config = dict(
    n_layer=13,
    d_model=320,
    n_head=5,
    n_kv_head=5,
    head_dim=64,
    d_mlp=1280,
    vocab_size=32000,
    activation='tanh_gelu',
    norm='layernorm',
    norm_place='pre',
    norm_eps=1e-05,
    positions='learned',
    qk_norm=False,
    attn_scale=0.125,
    bias='all',
    tie_embeddings=True,
    parallel_block=False,
    extras=['capped logits'],
    init='normal',
    init_std_qkv=0.0224,
    init_std_o=0.0044,
    init_std_up=0.0224,
    init_std_down=0.0044,
    optimizer='soap_variant',
    lr=0.00515,
    lr_mult_qkv=0.7,
    beta1=0.95,
    beta2=0.99,
    lr_head=0.0121,
    grad_clip=1.0,
    warmup_steps=200,
    schedule='wsd',
    decay_fraction=0.8,
    decay_shape='linear',
    final_lr_fraction=0.05,
    batch_tokens=262144,
    seq_len=2048,
    doc_mask=True,
    train_tokens=516800000,
    steps=1972,
    dataset='wikipedia_en',
)
Each number is 128 + 24 x the weight over its row's rms, rounded and kept within 0 to 255. Layers, rows and columns count from 0. Numbers have three digits each. The size before them is the row's rms in percent of the matrix's.

# layer 3 MLP up, 1280x320, rms 0.103, rows 387-493, columns 128-191
098:100131119113144148108130183088153117146140149139112155109161121122127147108140120103124111146083151136088131107141107147096130125111067128109124131123121105085185097136147128111124113126123156
095:123153119138104113153180139115155129139129118154082150115105101112133087110154141124108111114143092129119149061094139130118120174085135139132102153177191106138106131122156116171094140105112117
095:105158117120149150122098129126144121151139118116117147146110085109139165119106152122183162109127163126104166133139132146150125142130145120101145135138110099145109156071122139126124125127122158
090:119119129129127151118163175143083136133116122127149147137132120168113134095132132194107146122107155159133099120161095081089140110151132121106110111073152148129153091100133104106166132158122137
092:116135118111116097103130108129125105130120137106120160137160117151135100149168111142126125113084081144036104128166133119047144125169106126112140091122111078134137133150117078052108136159135120
110:152082128131115139082095132161126108124117158093116093131119096117139133078153128140126137100135144137160071106161114126155109124117131135171145139135129130110128160140134124141108138121095066
095:144150148087112105093107121153134143129095121117145092194115106091118148109151141124119156154122110123092128154172168142122167120165113164112080162151148089159141161106087107115130122131154087
133:133090122111140136167088077132148174114124080103130134137141097121142131182096098121181170130161114132136109136116132118091115098170138163095162103090154152144109112094118149147124136118127146
092:161130112152116142110086118125181129119144132104109125114110089128146127135145157140138129106126133139112157135093115087101142139134120113142165125093136088060170117044159109153141125142129117
115:118153103124118132080108133103111094169105112129103147118133147085102105119159135166084126141142141135081156126129133143113143160105134124089119184144137074122114137102138131142108130137100140
100:139093106113112071115122178147098130142105135145182124113130151097100166138090128113091160109067163096134133146130202110116172103168112148128152112169121157131123140139114129154128099146121194
088:143089098115147132137116090123135109115151161184128155131144126104125147107140110160163144132104158124118157106108150128109144116153180125088130153152138119120136124095146098100122108129086112
098:135136132150144101186111121088114136116113129143085103131154158130116159170116126128109121136136151114116127155111161140142128131111130155140156115177077118150144122113091055124132132082146101
102:200067139127136099100116109116090164136098136130134130110105149116139140118106127160095115178150135097121123109131115126136151129167060120116150128115124126125146105150098119069113113128118128
116:120104118095150106145138140132079143145129125139154134144152132120077091102115138160121131130128161157120143136096126102152109117132069116152145094146170170121122094154090106103140115136107135
103:160132144148129131073102098130126125152075094154112189149128116113135104131127162091118167160133129140123108108138135152119133136140133140121159113090135121135127112115133132124127120146102092
109:159121136113107157125162134127079091079158102100136165105107185112113125116088138137161124125128091155111120113148113085154094091072107127111108116121146117139136133119107140111115108188122094
106:118133080112137100136165114139140125148166190150119145122076178087134106108139090119139161131120125144138148146109168111095143115120147104119116140146120153119118170145140127115144132084104177
094:109156149125145153114109156149120111175134125135110098164098144109134119110119123104100131106125119085118126131084101115123121148144111143104083162159127149112111113144111119165122130136143128
081:143139143140107135115162164135091124146152130165126121159121140115161153098146107131110183113115128128152126143138117096112106120142182128116150112085152167139098166115107122134094112130137166
121:145178123113146095117115117112134139124143131145118096139114160087159138135099101133104092109139120110130122154110144122131086158162137127173132129110177117106124196110121112171141118117162155
101:147107119131135168133116123155094138087129173093095119142100135123119149114142138150165096159144125166144150109190100143131131141169113091127101108126173163124161149113111111078100124160120100
095:124115130134166094130142138105135110130135136115107141119113122132127193116137106136134052134129159130154148162110163113101115123113152115084128132124112095129110103188111144148181151104113091
099:083133114122127137112112135132111108153095146136141102117127138125168124140097067109110137116120113157113149114100143160120151108164098114138137136112143123144112163112124113116172171133118115
111:125170147095085128166165132146099138128105122124092112104147128114141133169080109174077122116099143139133186098144140148093165131083170157119130151112164143106131140105144134114093145096101119
100:148134100127136111091181134126112124211129137113130116107131148145128174103098118089113145135099191121144102129101112136102113159142139108156159153099126102119100150142104130108138116086109122
090:112152131108114097133108135135123131174120128120151117134130124136132119107145130145076115145133134123106110130118149133123143126117136127146132132129128096121129119152130189129138100089119139
085:123111138119109134114099121141136150148104149168138100149131101172179131066109169112142163133114095141125106109118156119106116142128136129123127081146101087119092097111138164121106139141123099
102:133085145096149169129082128125115121136107164197124136123099116117094116114118139131152114111077126162117136088134110149104164094144122144122100152101109137116131084132119140108171139102111131
114:155113110110164135120101136120149155086132089110132107135153099091169154116116091139131155131147169143140089155154128109109147145089081183084108164142128102124115099116125104093090140129081143
094:132114090122161133120135139125140094138120143092104095126154131091148155137113174115152183124140151128108134121142142144170093103159141136168165117132173084118155119111110106132158156135123137
082:168114168120162135095139145186094097132122148146153123148085115166120116133115145134156130124153131137078131173131110121109143094106115117118123163130152136169094142129131130128161139132185155
090:111121106110142101132126110118099052119158173126075107119118138113149128088137109141156131114106100160120124160119090136164102106088115085154119103094147118074089112140131127113119095115117136
089:153119162162110158117097115127129124106145162135113096156107095115143146157135130106142147082102154097108170146139100123136168158120161120100140125158133116133132131169085123161165146090116133
105:131132136152109130129121139107133098171112138154131138101117145127102100162135137091123084120138119109159129127117137154077157125147144116087116134133126162132119168117066139142127104137128082
098:120193150106133132120120153106136161112111155075114170092097136137111153151137120152083128112077124126169124139107095104140088127146120113058118132133152100153151064159130122066160094151117157
101:136103173115144150109119122122137107106152107126116096101125162125108082139157153140158127115156147149160167115095132131118147134125066172126105146154110149099136119131086146148108158121172141
087:104128132138130127106151159146151175106095172107095134149142157148168131165144145131153095161163173096160138129147124128140159117161133136132144152150130128098095102146108108179132122134125169
104:104118140159112113173160105132107124154123124125135140111144159110153146142071110093156109161140123135147122147148126147130154093123101156095180129109099121127120142117169114133135133105128114
103:097123110101127147112140109099101169118133120158121164125099099144115166123106118127123111094140136112148185112117106131155112155128122126115111182160115140129171132146129089128174174130105134
102:160128108128100156114164123138100157104134150118107158081136118125088090165138106157123086156119133108151185147138187079156122112141095128128159156155138147197085143118147124110114134113132162
101:105074127123124124110134124144146151145118112122137143144129118145112070110148148126161153152092106113127153107142068122104118133179112129102126117122178121129163126125162099104110126113136131
090:121154137177150097124123157151161125106090116146145101141126126126093113133152127118119134150150154127158123088142142148122152156129093098152132136146114145135120135118146119143143116169133121
102:142177145172141144155177078127126129114141147133076163119158123138143135141135080107098081146170113107172140154112121123152119125124074144141148132119150106113102139152154092095133103131117097
098:108154096150140129147184119109110109150098142102123117119174166093110144108130132146144134116190135149170126082118121107131128089121101137134100159135124095139159155111135130092107087139143134
099:110106157113148108094096101162124147172088108129165105090109156120084153143118126123082101124138161119171113143111133101121158156131108098135150145125105185151130150148103162120127130136130124
097:187098135098144128152097131119153103102128124141113096125119091121110103140103152119131082129114126159154145113146136085119108111120088137124140085131088163132120090088143154132090143150100151
091:104143112157124153088135106119156094136133100104101110172136115093121120156158129141128133107136095144124169140156154140166124094113146130077161141146125110120151080122113152121133115108136114
082:141153128137147120092126137122153119142140139126166134121069134124117105120131105147116127113129103137122123108105124138077151128140117121112120148141151122167154116088136139147124124114104120
090:106138112144145156147111144130107133171098075135135134060133122143141109109120132151154135126124124089164167149174101138117122144098125122128093123156149129100142151164082105111104155158121126
082:112120160173109098092198127109143117091148128156139109129134138137105127080079112106149125164139151142115105141125101134098149122125114097160160158103154114114139131138113103109153131141128131
085:108136099130109136105104114164162105150124131156141113080143104153113077096133078167156104175140093178149077125130127139129142140127119095134148101143081127123133129100154153127157163106131142
098:162085143117099175118151121176091153120070132123145128134109127092102122122143124149092092150133143106137129127133114111171122168148120111137095136154136167135145158124092098145117093089137142
098:140123100101113093125135132109106117130141146091133126110110136174112106129117117159122143152112117174120113122131147106161151122107106124140175116145131127141162134123132122071204135164112126
105:120148085187158146097122129124087099092146138134158094139125158136103146129125135093151097113150153135183142180108113160149127108130097127115102134178096181096106109182114160107106119114117147
092:162090083120087124144080153115179106141111128150114132163100084110172111100143119073119146157139122141149088120127165181138117118136120117125152113080090146106160120119107115171165122090151124
099:112116136130147115117118120119132114149135152167143171091139165188118144144114056127098114130108105164117107111128146121074111219119102105114121109116111127162101125128103195111133152132156189
112:122102097120117105105166111150109129151068108136123133126111148117172121152168118103127145102140122116120145132109119144115126143161104134112138144105113106154138127145133099156101129141138138
092:178110158127122097157153136131156145161118147123093111098098122152139108095126125097094164150157118122153101108133084151126142159154125129127120103095138183141111098130128107161126133148128118
100:168141140164114119126117101144169128128108119125104145092162147150115118161115124122126091145112157137140063140152121130146140148137114101141174111125151103130111128131108101101131137106086126
097:157123122128138130148127112138168109143151112139109134159123102108133073188115127169131123145084165169141110168102116119103126109129119130171134088087112129150141158147141095121119140137139141
094:163106116112114187136128157179127134148105181172140145092125127110128117130157130126174132103100098108130153124133117190160134132145125133098104184118091064101113112175114138136185165119129111
097:102121113083135137194151116121174138173150127138123120131150168153130110151098111113105115102104079114149138127111186155116146181099122119147098136189157138104106176121077095152138097140118116
107:138124129141139164137121133161122094121132130137129108139163103119156142128089144102061113083089119158120147100080123136136112178158151062112159097106133127143144131122136108183113135116106138
103:120124097121148073121107142133131143104116149112159117139135124121165115086114144126197100162132138129133147104130113132168124093162099169168132150130127081135113126137167123172137119127095114
094:143145134116150084108145143098157131083100116126116140116115144155131132063108136155164093132097130133167126151130160106122139090157119116130139172142103159138099112112128137116142099123153130
108:102135136139145131101141098122110148142159170125104096110116147143128103096162139125104107101138105111125124131141113148129108122144124086152091096106142129146120124125102140140151120120131097
099:122174110110152151182149138136092153142162132136104137179090098124108149092132124135147099118115117135154094194082123107131134115127126136161147159157130169115109118163161113157132097160140145
106:150123113155145158155088107130131136095119131095159110108090116128125115135107105090100124116071153146167169134096127135137178172117155107134133081162110103129116132122118132131158149136149134
101:100144160079111100106160156121143083095119117142172112126129165107082143130130104133135102122132141156137148095147086153140123121132087119087140172166128097129142159128113092120118097157092139
099:128148127128149080106136151135144141157149129107082120130108174127173131157127181125114116129157132096121106156161130125140114093149122122105167136111127164144143135110142123111135128118113133
094:122135108107162157155191166106133169142108107167120126134100149111122150097150104159171080142121180126154143115104110136135141147137157117099138128115126095135105147101134153163145100084142141
100:151115110178113109133150122200094137116098147120142105173106134053158125153119118104080139086169138086115079117111109116121105160130109112139133125091126108108123132146150169131155116105092135
102:157126120088090152176148136132090137101114145108121131124108133151130147136144085105130083124106139067126136166158085129139089148114156167133129138128116124157114158117106132135130099089088136
095:147134116173138141155120150138050097146125154130140107110162137123132127143112097147115116108120113116126145155094140139151135158150104139138087107161161140159142089121127174109140130141114101
094:121104130126129106060143137120153119130109133094173134116117127088142157173154148117092149123167183081119136139141153092119115097136144144136125177124146081122147148124144102102113158113129100
116:111137148152116156143165132124093190110089159131121081113138121127120112083113092134112132119110159088173097152172113132169095134119124081106121156151157115116154193157110144135144131115140126
098:104109119123163134108161149112069149150131126112133099139140145117123125127128127139123120078083133162116123143147117136118156141140108113153137098140124096150151150116146131110132157153153159
103:095112124133130095095155114139118100108122129140143121162164098100154135133139121145100135101129144120146110118136130145126151103145167114113114165122115141155123182128113109131125109090099089
098:126132111129157130101126120145142177101127131165113159125176142119110148140152144144150149125140135149168120130102100141097170101112096178115121120156129160120126126130126150108090087117124150
085:149124133079131110100136139151114188128102131115154142104098166162133127146166168146161079158144150129172148124161147148151186176097090149148133145112131127130144142124109117127147139098103182
088:130133111132156118140114137118128099116197125158119115174136121113082132125094127126109137120116132151144133128100147155131098127080066123111078194202160161101085108095119084111086081136090103
116:121147135127124141139095144133119153109128102170163153152111155125129150093120131135132130104122134162141129098138136122132132085137192097116095139121116105132128149133138140146118137087125117
091:106177103120153129111127087135135145133140122120138120104136141108120114162121134173165125134127162140132134136122118101123115141126116107142135168195075146116138156141139094085149136121162116
125:135098130103145147162120092090113125132141131113123084155121081119135065127166103091153114104137137121120154137117106163176130140131124141171127198142136062124148167139118131106155099137141133
096:075133116143137155126116160100137087145123104119116113092124117131151112099107114122128123135108129157138078142133141145109116153118089134101146124084133123187101153115113082117113113125139134
109:133134093153116123129183144136130126142118133135153122129170152138126111134105137127139111130075140138118069144165133098150194123160128121110149135150121129084087147139098135139121132152118117
095:100140106083127116105124139102145127117125131082167121097130104096166153102124154161144082136115125105141185132097116132145137111160112148107130133127156107107161116136125121165086165118108093
100:122146128149091117177129092119109113101104093066138155130144146097167115129105108148107099129128120102140128104098168072135157162124132127095157126156129131157124159129137110176118091167122123
101:097085114129143117121145108102132164110135099135136162123137147153089164143111148116130101126084134089141136120110143141093145134134166141142117132146133143121171118077123110122159117121104141
098:129117141163110105112113148155096121141127114141134103145112151129143115144126150122089130164075099141138107138067117122140111117126144178089156139141147111149098174148156146169165168119142173
098:110104180141102148158136102118093134162128139152161157112100112170121115121174125133135111130098105103141114126122067131119086129122154159105125114101153126063145134155128142156149100069146098
103:130114126101161114135115145129155139175083139138138145150142121170156100120154111120109098102114129116135154130135131137098110129191098079084111132106161136133160134135090153189160147169127080
108:142122141169137134141125120124111177116115119143103127138106134147092113097189126147156107110113134146122113146110106145115142106109161128181119081113121149128135152163053125145114137154149155
106:155118148111142137138145105123115089126157155134093134129115126108131153124137108104147105127076160164154109113150141102180130137076192137143127131112152124142125141123154119120140136119123093
097:149132123128125156137112143091190123132097104102096116106109126146131071091132159187138130134135075153156150115097123105143127173129128130108114138101155130094077146108159115111106168133070097
104:191128122106105122158120102111152132145151137094174146167104100124153124131147129111137147124141125134150168131126095134158117114134169140110144126091121076152168131101097157169128123142113121
114:108140150104146115085182097175159151106141166110114141179127149093134131104171108141078103137105094139113143094171142134134109187171119103111100159135170153090100140133102128159178168123116140
106:127148118125120151162151142125106150177076110113143126148103064101118129109143162117112145131143118095158157068146091154142149132129094129107168134133129091163143097155088100154162098163175121
096:120120115102136171089163129158137138171168136119076090105075143133130110129132095120101132156164110136127091133161093146120132137127144146105105155094138159107123112128108113155201146140110114
098:113150167165092135122115108118121139113116116118145160162097100131145131160130160089139129129139145100156098126126078117114144149161137143121096111137099120158140134144128125144156140157109135
092:127115150152130135120086128181107097154110127101128089122156143160119137123115082131143100110107162102129134139135119163122137133127140154160107104122122108116098162146118118153109146147152106
104:147161178134105136128146118125200127140115126126084106102155136129163117086137112131140103124081122180151157148079130135130112096120131087117118121159137121150093105138111167121122089108141155
092:152142152123104110129134175128124119123150156135127148142072137154154126133165126114096163133133106130092152181149125160138114106183144131083156114121179127138100124124129140104113118089102140
084:126068109178115101107122143123138138183075126111129153116090141150134129110166130153142145105121132132121101159165137136108121124144156144102136083141143152130126162106097130144126139124129162
101:126143164138133124166119158106115137163129105114111102144136121145142127113142129144120130168180140150112157093089134173152133122119108143097126099150126092113135148127142152111146118120099128
107:145121159115146114141145114112184127121097107123131193115212119158129163127142135134142117150102139153119141109116151150126097096136108093082097139180138171150124111110129083083138159103111148
# layer 3 MLP down (transposed), 1280x320, rms 0.0883, rows 387-493, columns 128-191
098:105141149174174144141132154177130122129109118154133112134092147149126092081143167146140148101124113144143101135135123071135091140106194124118163125171133157148102155132144122150121132101133157
092:138160123167112118088103134144118146083114137126176093159136147164141095114126100134140146120121172106155117125134143113103182135124167121124109173090121150160118119102126156118125163100133166
098:106066151117092116108073151131117136135123164129138155169114150137141119168118121169079120120116112115123135119122110113071106089137134110188093104115142088125180164104125128104142107159112116
090:141125153103144135160112110129136169092149114187115183118093141099127112135164125105172079093143165088162171156124119141137117154095156127111142111175140103117130138122147137089123116160130086
095:115123112168118115170161114144111145155170122112115166145121124158129121092132175120097126150164189178169131141106118122166121110127119145136134160114148103123154141183110152144125141119091136
098:150170130143122129181149110117147093091107116101124141125127127109157162118107106117124142122089116082138135131120137092108119145127142140093122168181146127179141105135121125106113165172134112
103:154154106145130146144134148139079135147109096161187104138106093121136070097139106111109122143158125151158124110115129099105155148154156135163144132131137134143103112154132147164105188166090134
134:138091141124102122123138122114152120142139164131098166137105124140109151144097152105131114167111142119140078130136159137145115114115108119144146123100163082121115124161084164133134122137123129
099:108144128084129123110123095143162145182140141151111130145133163135122158067112182156132130097143126156091176163102161141101143163131100148103114135091128144130104153135129120096124153131128074
104:160089172137100124147153130134132136116148135096141149125104102132165149118073134120093084123127121102144141137139108083135115116127120089129112072134188137118110159127134144130124107120184129
094:156101159134130137179154118165129106167109146109159135104113128138130155138165118130082150088136097161110096133099106109127107151132136091135117129097149132114183148145134139151120117145129110
094:131120130127130115128125108141127108129135119083137113125180143143112133179118161145117149144109149119090122174142114103118119148106104140129095114197086135125146139116108116150180131126108139
100:136095155124152152113164118150165106126183078114178135138120089084117140170157113122189184116149121113126131134128109119115076084159108148121153140123146140130117084147135124096180107128127161
093:155120101157156078131107152119143103172182150119152125162156151152137170131173173122108144081134138179088118136117105140170132119107154129143107091165121130122132112145137114118143080151115128
092:118107136134130188098166183124189134110129154135125146122121105090111113162152180152106142085132151157134111156109084136140152122124078118128153087100105141139154082134126133094109077103108115
097:119132146121104109139135132077126133106111129085124129092146122170122140128088172136153122107055121123088162102129155101107144158101140169125124143137150109140102134105121124096153148133133137
099:131140127153129152129067115122106120124127088120129156176096143078158160126122160151127109141135171137078112126173135102119124139113149156116092128102133130144113172127124147119138127141137084
103:141121152160112113118137134062156159123149130131131133120115094126127177119134136133118127137114130182139098134104145126136126122132176120140114051117127158136178090133133156128149140127147110
095:156107162136085135139107174141129142101129116102155095113106148179153087125117146149110097142105176113105101116130133083113133116150163111116167133150160112135126127108155130098119107109110164
093:122124107102101111121094084121116128138137121169120107141142096127127119133105122119140098158133132163145093125150145099144114109142121109100113139115111084146174133098142105144083127136111072
105:118145137087175153150070117127113112113128119125112134101171145162098137141133141110120177141114114114100126106169147147136074092138094136120138131134100146144134132121109151144089142144157114
095:130123123138134133109098167110132127160123156119136087114143139166117095102130195119112133095125131124144149140118112125179125120113103152143167159177112132154076121093149134156139128133094150
096:140128148107126159130131118136156121159119123148157077143056133172097092160181109108117099167082119139131121102115137136085115119123148126115129128120109150103144149147074091144152154169109127
096:112109110126077116092176131133162092107144139115136150130127142117124152125107122133144065118156107123133141108140107108152131118128097149117123157107092097125150130130117104161140168150105136
101:116128125138124137113131109098126137148133164112087125155100166171165156140123141188136120068120134120142115149137110103116132133131113102175159124093117122135136170157155148136133146145123162
098:106103105152161155125145150130137141105171123152102100131143154138133121157157101155163117117135119160149112127129136115161133115115114080134103097151082148072136090154160099117100093163147160
097:146146141110131124121130128138109175129149162097130163119100118091156134131075129150163153171105176130149134156134117078130126119107105172125140081099144139094093119135084096138159131102167104
094:141105151132123131113093157146129152134085124117164140160101142125092116154143126134114112156133133094162099128122156142108172175133137120133149118151152115142155113143145096155104111148133131
094:103138107067127122163163123155149140152128133131095136081099126159191132142173128149154142143171117141120113184125096104135155108151131146129149113152132114156134143121105151149157123145130114
106:114154100126161151102104135080108163153149098166129107137106146125167128099136141087128104117162132127124156131133130130117135118169157121134114175175132129099123124165160126129135144130118136
099:141134109077108100143170137099147128102140117128091118116090116102089120147118160132097110116158164083143129134108084131131149138174152109151130149133131114138190127148118128101099094168116090
102:175139114170167105152074120144136132093093116131120079147140107112147118151135038099132119127144115095161149120127137099135140146086108145109125151126137097140137125127117107151157127117128129
091:145129115135122166118127106157214135158104138096148159096127168081126135120117194151149105141135164115133151121175130120127069094154136166127159138100106155150142117134121116134114137104136149
096:133137100137139122119099085118170129116115123128117143161098098115139142113107102113119136082128156099077118112165157107141134126152165076127126105123153122090107166131136120155173149117145119
102:117095143122104075129100144144132096125093121099129159154125120111146103133107124118123141095125116152092060143117093126114137144094123129154108125135122131123146209119124098152122142119126147
102:114171111141139123142112156127143113164125070112161088140156160138088065132135170122099185152157149169095130120142123112138138143106137115097142131128124137120084158138097149128147094078111134
101:137142125148113156140153172140132105120135129131153168140105124130156149113110099109150122128083152111149121152129143119104112110133155165132130131169108160125134155134137124136114119127148130
098:121158133156173073138130140117089135148139104165137054126106075109140119131111100148139130135128112098131119106093110162159120154106124124096104147158127144130106154127124132131145131107149118
104:121091150148152090138106150125116106102146119109145121137124092143133148107103104139101156106124110093160109105150095113061148148152141130148139136125093120126147157131151087126143153144158143
106:134121123135144131137129145118081141118139139125124142126139148108159151104126116156125158123156126115125070126097130146103107114057122148144103086061129109143093148139155153104098138102139098
100:110105195113154153117147112137118110098136141147135085147133092146146110098163137095131113162141105156124156122121124097074122117173146126150123129145109118102127135162092149162137109097162118
099:144137114119099143145221129123127126136140141148120125135133135101088167148126128079128162074193115151151134177144162144135166146163099104158111164113156140134124137179145125170101131127083140
091:101159146113143118140098106147116112113109162121144137096126156114134141132135119154162139096136088133158124100123159102097131153163093142136110141158109147181144145089092123128150102171100099
097:133148153104133132119117133111130160161128103083124180109094153139102163085084147150135145140124167133129146118138119137115152185138101102162122151096119180139114195109109130112168146136101113
098:165106180133122153171110122121136068115124133142091119144122154149112138123151113136129148116144120137125109141135138111079095164146122128133160089086112129130145124120102138158105130073097110
102:125161094125127112137110128108163120151130108149100119079121118102161146075110099141159144088109141117126115113131139130091157125117114129113103165115130130101083151093187110107119128104117135
109:139122119147160158123129119122100150127129148093122108125102095130094115142147134163106121111091107117127150088132129137128143078090136165114160128186075127141107118137136113107135086138084141
090:113091154099114123141166116164126129125136107089108164113112153172131137115139148142158113103128146160110120148123114139134092143109112083115147105113106119143116114144129164170097149123116146
095:150159059108091116094142121132131095132135140138106106135139150085082101143114131127130134165140094166110151135125129184159109166105076091137083110149181145141130135160107173123157144129127122
098:169103149090102119104139148179109114118134149117122156138158056100123144113151124125114143139156098090146120159170115152089061119143143121162118089114171117121082126107137127098104098111130123
091:122138092105175160150151135093144113157097103134132101120136133098137104177105126151120124136116115102149124115146089103149119154156101117106118079093115129133145148093115150139112103117115136
089:121120129133084123089115113125094190139102094132141107157142152151119128116130139079124136157124145157141133122132144130097123159116128100120112082141097174117106149107141107124111129126114134
099:129125145085110144120131156112114111160148088122117128139099131157139149117172113116177149165075095114129156144137110155106097097166150145120155172142150162126098160147161109118137146171118128
104:130138174141139139093127135130130111140069145123144137115130127123153113130109154122104102111062144113095158159115097136114115120193144136124122131119111163126144109157093124138121104149118157
105:140122115091141102161133107122150183147142112151120154124136160140132139115144181115127093130127142154119155144149144141106113103134143145082148146120111128085170171134149161129128102184159121
091:136133165124129145142116139152117160120152139153145134127143176126137161109110126117109112140132133119133105153099148124096122103131085109175114129106114135099147152171087112100170120104104144
097:111140103158114074116164169127148093107134115131128127134156149185142126095151144121133164134155089117100159099121111161153080121130133133136160121114135128103166098177116134099135129144103131
088:156107158127162109117169115091144130126180146132109157150108130145126136142086118152141119127095090151140110148133128119124116122099146055179105125142118133086131104138109150114126087138133099
102:115200117088117102109120104173138118124139115129159123113110120129100086118119120145142113142124147092117122128106134118121137119160137138124137130131179136163103106083152162138179126118120128
089:114133123200125157123178120123132109136140104099126115140131125105119188112121138120147137131143119089101122133123134141101071157088141135145137126127081087136102105138107109105122135077092084
101:123152160145157156083137163125134153111107103123088085109160117108134104099141134144157100142141130134135116089096127130073124129102112132077147118135145126145143107113097095126124104157123137
098:116155163099144130121139149153109144119149110140093134151114124140145116155133144122127122115093143147153071138130120112134142089129143096144095144153127171141103129141097125112108119164147121
094:141149163167124172137143141120113114142174093110136106132120087124125154123155144129135115158153161109114097162144098134110165144156155141109158130066122092164146118112115126127133134130097127
094:145123150099155105138094079129120156080066097143119131162114170112115106102159133135123081167134148092140129091155155131090112082157150157135069166124102165161081109127165126100154120141141149
107:154153113135125110123124131138164152140149149137070157133130131115140135119102128090114150139133169095097130156133154142106159057121125109147138097128130140085124120105146118137131122100124107
094:124095097127134162114151112190131122155136139140152176087112094140165149162119161118107160155142114104135124158094129093139104113116153108171131131138174146134132126107096107112139126153110096
111:155128116101123150130130144144164138166097152137115135135150146150169121170105118136157161144114112092167142130109124083110142145087137128108194094120130152104130104155139128090180149108151151
102:110084128158127137155122160121151112105130122107122104104115137085132149127147150112134126181134143086140095127158187119115122147148109143128150067086131149131136150141106109136110097191173139
109:106096145134166133125140166137167113126161084112099158124127165173153119121134178107156123135103124130165108150110170137136135120126106131136116147106142100114120156099123147125126147126075153
097:115101093097141180160108105128108132189120172124083126095132102126150148134137160145124129129108130124113114159140140122155135091157166121166129103071153144161128096120138133110183122095187115
101:103081111140093135126149138122181124074126117124091128099128104135112137123166192166126137113083141127138100133121123135106116129097132125154082116186083114158116122150133138159109146141159109
092:120138116105135117133122120125130141175135138133121115169159102122118120120136097131081104107161156121130167117090121144144113122110163098101121121132126127106167093119133133138124153117114086
097:078134130115155140141115150068115127138093114132165117098158120125109114121116129129133135143123083127140145090114091113120124112137132151144105124144115097109149141132105129108140100141140128
102:139141131142153114165144065117159172165122145139089109158116113095144149119127154124122069158139106082163167123090113142071124161112110164119188134128164084109158143121129141111119103130103086
103:150112137155104145145174138098091121091119157120116137114132129117128085126132166150110164126127118099117111152100141117137165155164104119132157123144157156125136129155112125143127175124161105
095:129135124132117135146136135087129117125138135191112124158112124118128167188133163124119143163142165116124121164156124196099118140121165140130123120133110170147123113120126148129156096113117103
106:132153123195116112145091131145099132083093123163145147109119131116156152114093104132123102108046154141114095100123123130131172104137136148098128110119138166114150126118157124103146129115146126
096:130132141134138127127141129151116145080136115171131120148119161136121136107098125161127045126154113129137169156103129117145109121105141093091132118090106138159089094151135146118106141149082098
103:142168118124164135123151136128170099120131134124141131152126135106158118144073118092112122087113152120147125107131157161101099125117157146132142123171095165099148070158140086132093169131140139
095:167102122159112103106114116129151150132113082165169115123151116137125075098091133113087103155126099088109104103101139097154126092134121157118191149092121109100129167124157135140133096120145132
092:134166143118110089153153157118154082134147116112157113126088117125115127098131145155144139146122126112126115117158111107150080115118168131122092142157094128146078125114119101124135133179158118
088:139087096120120154141079129113147135084139172121117120116127106095181154143115136141161092128124122128116120130154107142095146115159156152106110100100127120187150105135178149144116139126134193
109:136177148111136119149126147116170124104128134143150127100160141096124146144114130116168099120135134157158132128148117108112136201123102169142138110148114111101124088130130109115129112112110168
104:119133111101119093145150109118110170162127131132113113087098135108140177127146142187156132144102125115144114133181150103135134116090118125144128147170150146153118135129101115167108102143138107
117:130104109115118107132129131141127165134079100164162131152099119108110120150126125133147145162117107141162159160151122141136172138136112142143161110186155188089162133146119057132120100124107119
098:120129147062132100099122105127158108128120137133151140135128085135111125090148143150140136143137129114141116156128117124149124113094147108151177184104097085097125154136127117133090151099138098
100:141111121116120112159107105139130153192144151135120109116143142141130109138135143141120100078101143101114119175128149164177143142160102139105118119079137137104144080145108113166167100118148103
101:122139157125131106106146087152142139132153132116141095145118091131099132111116110146136126093152100141097162130101159138137090110108095159143111163098139096088149143145133153141140136166107117
100:105114143149106150082178125133157123063137165115112109159189138110113125128129107107123156112148129111136153091120136157159104116143118142116098159165129123159114094110178121138139152093138137
105:155159130151111172142135156117116082110140122100090124151121136134149112094108083129097156116135101158095115161146128124088131111139129130123103151107151113122092172138106164082141169094162161
092:174170135144085173132113084116122087179134109139102165096102126133106127106113143145108109166145104112120115101090153183129127122115113095129086152146112139111121079114147152171153125122121117
096:123166113122128064141108149133107083132108122153135149142154123155112103168117141092137114162135130129129075137119178095132141129104079122097122146113092133126094128147143148133156114146121113
095:131139190146120135113129123105123112132092145102121114125097085145128139097126110093089136139130100142134117123167114121113142087158110138133146141152189103154161095121128100153086092150120137
113:192136130125122127129109181142132135156143139128142155130139106112157108109139134111086118088126131118112151176118067114136147139148105167131061160112156121126077117136188117064124140085179140
102:136128107114134132131120131136150156137139123099173120128138094094140084139179153125122133127119072140098130141127126087111108130115125067165154148116120123112111120116139129136151119126144089
094:083164123131141128121142123084089131102123126098148091134134090111140132149093100092117139136149107130116126089178152116126104129146092147119150136168116155154176098148115172105121139112131120
101:127130125107124152065110146141104144143111102123162120125141095139121128141150114140144109171161144134152068146155106124122122074150135154147139137168133118093076139136166145082117090127115158
101:095118108101104123162130123102133075130151122123121135176151123117125134166096170124118142124145163131104139135185128095117133133116171113126150088098133164172105127107097131149139128124124078
085:114092124139126090104177111123126128092129127163090149112111124150116181122094141133160123109157129159146087157115174144116140131148111120162081138175132114134128142166156146086135126098156149
101:113125060106127137163129130126125111083156166161101149141081103123112122119114114176126078122121148127143142139102164156118143162167086092165115113134129118092121125118150176093113153132110101
093:126159111118091147120145137081107099109130142133115128107156133140098093099148119130146120179164108113140157098111164157135136100089115155195114164137145132132104106091123140061133094115132102
093:128155174145108135154158164127128133068105147136078122117143108128085160154080100093133129127123170128095132100109113117129101145158104142148124151124139117143131110126097097114151139100166135
106:133118160151106111110115121148087147092115122108137075083187138155108123145102062125128119111124112138140114110122133169130129118137104124122128101104147131173105151158152137156107169091119158
096:098125111117120164067148155091129101114180115110202158109178136163136115141134110163128083149162103106119161092120137119113115152132090127101095113117123080182148112104152111102134139126177102
096:186137129135157085160130150134111107151114093127130140109115133124115113111156143116148100127116130120098112137133125143116138107098143169135122157162145126086135111111118125158137097148116133
098:155117121142131134141115076133095145110064142127114141120155127132153102127078113118127140151132136112110128111180113109144119142149168098139183110122151100144140093121114131105125109134097153
102:141105152128145115113145172097164180176157126122141119109092097119145135144120099123119106152124035147123163100139125122105128158119151124119156104145106080133165147126103150119118091135169157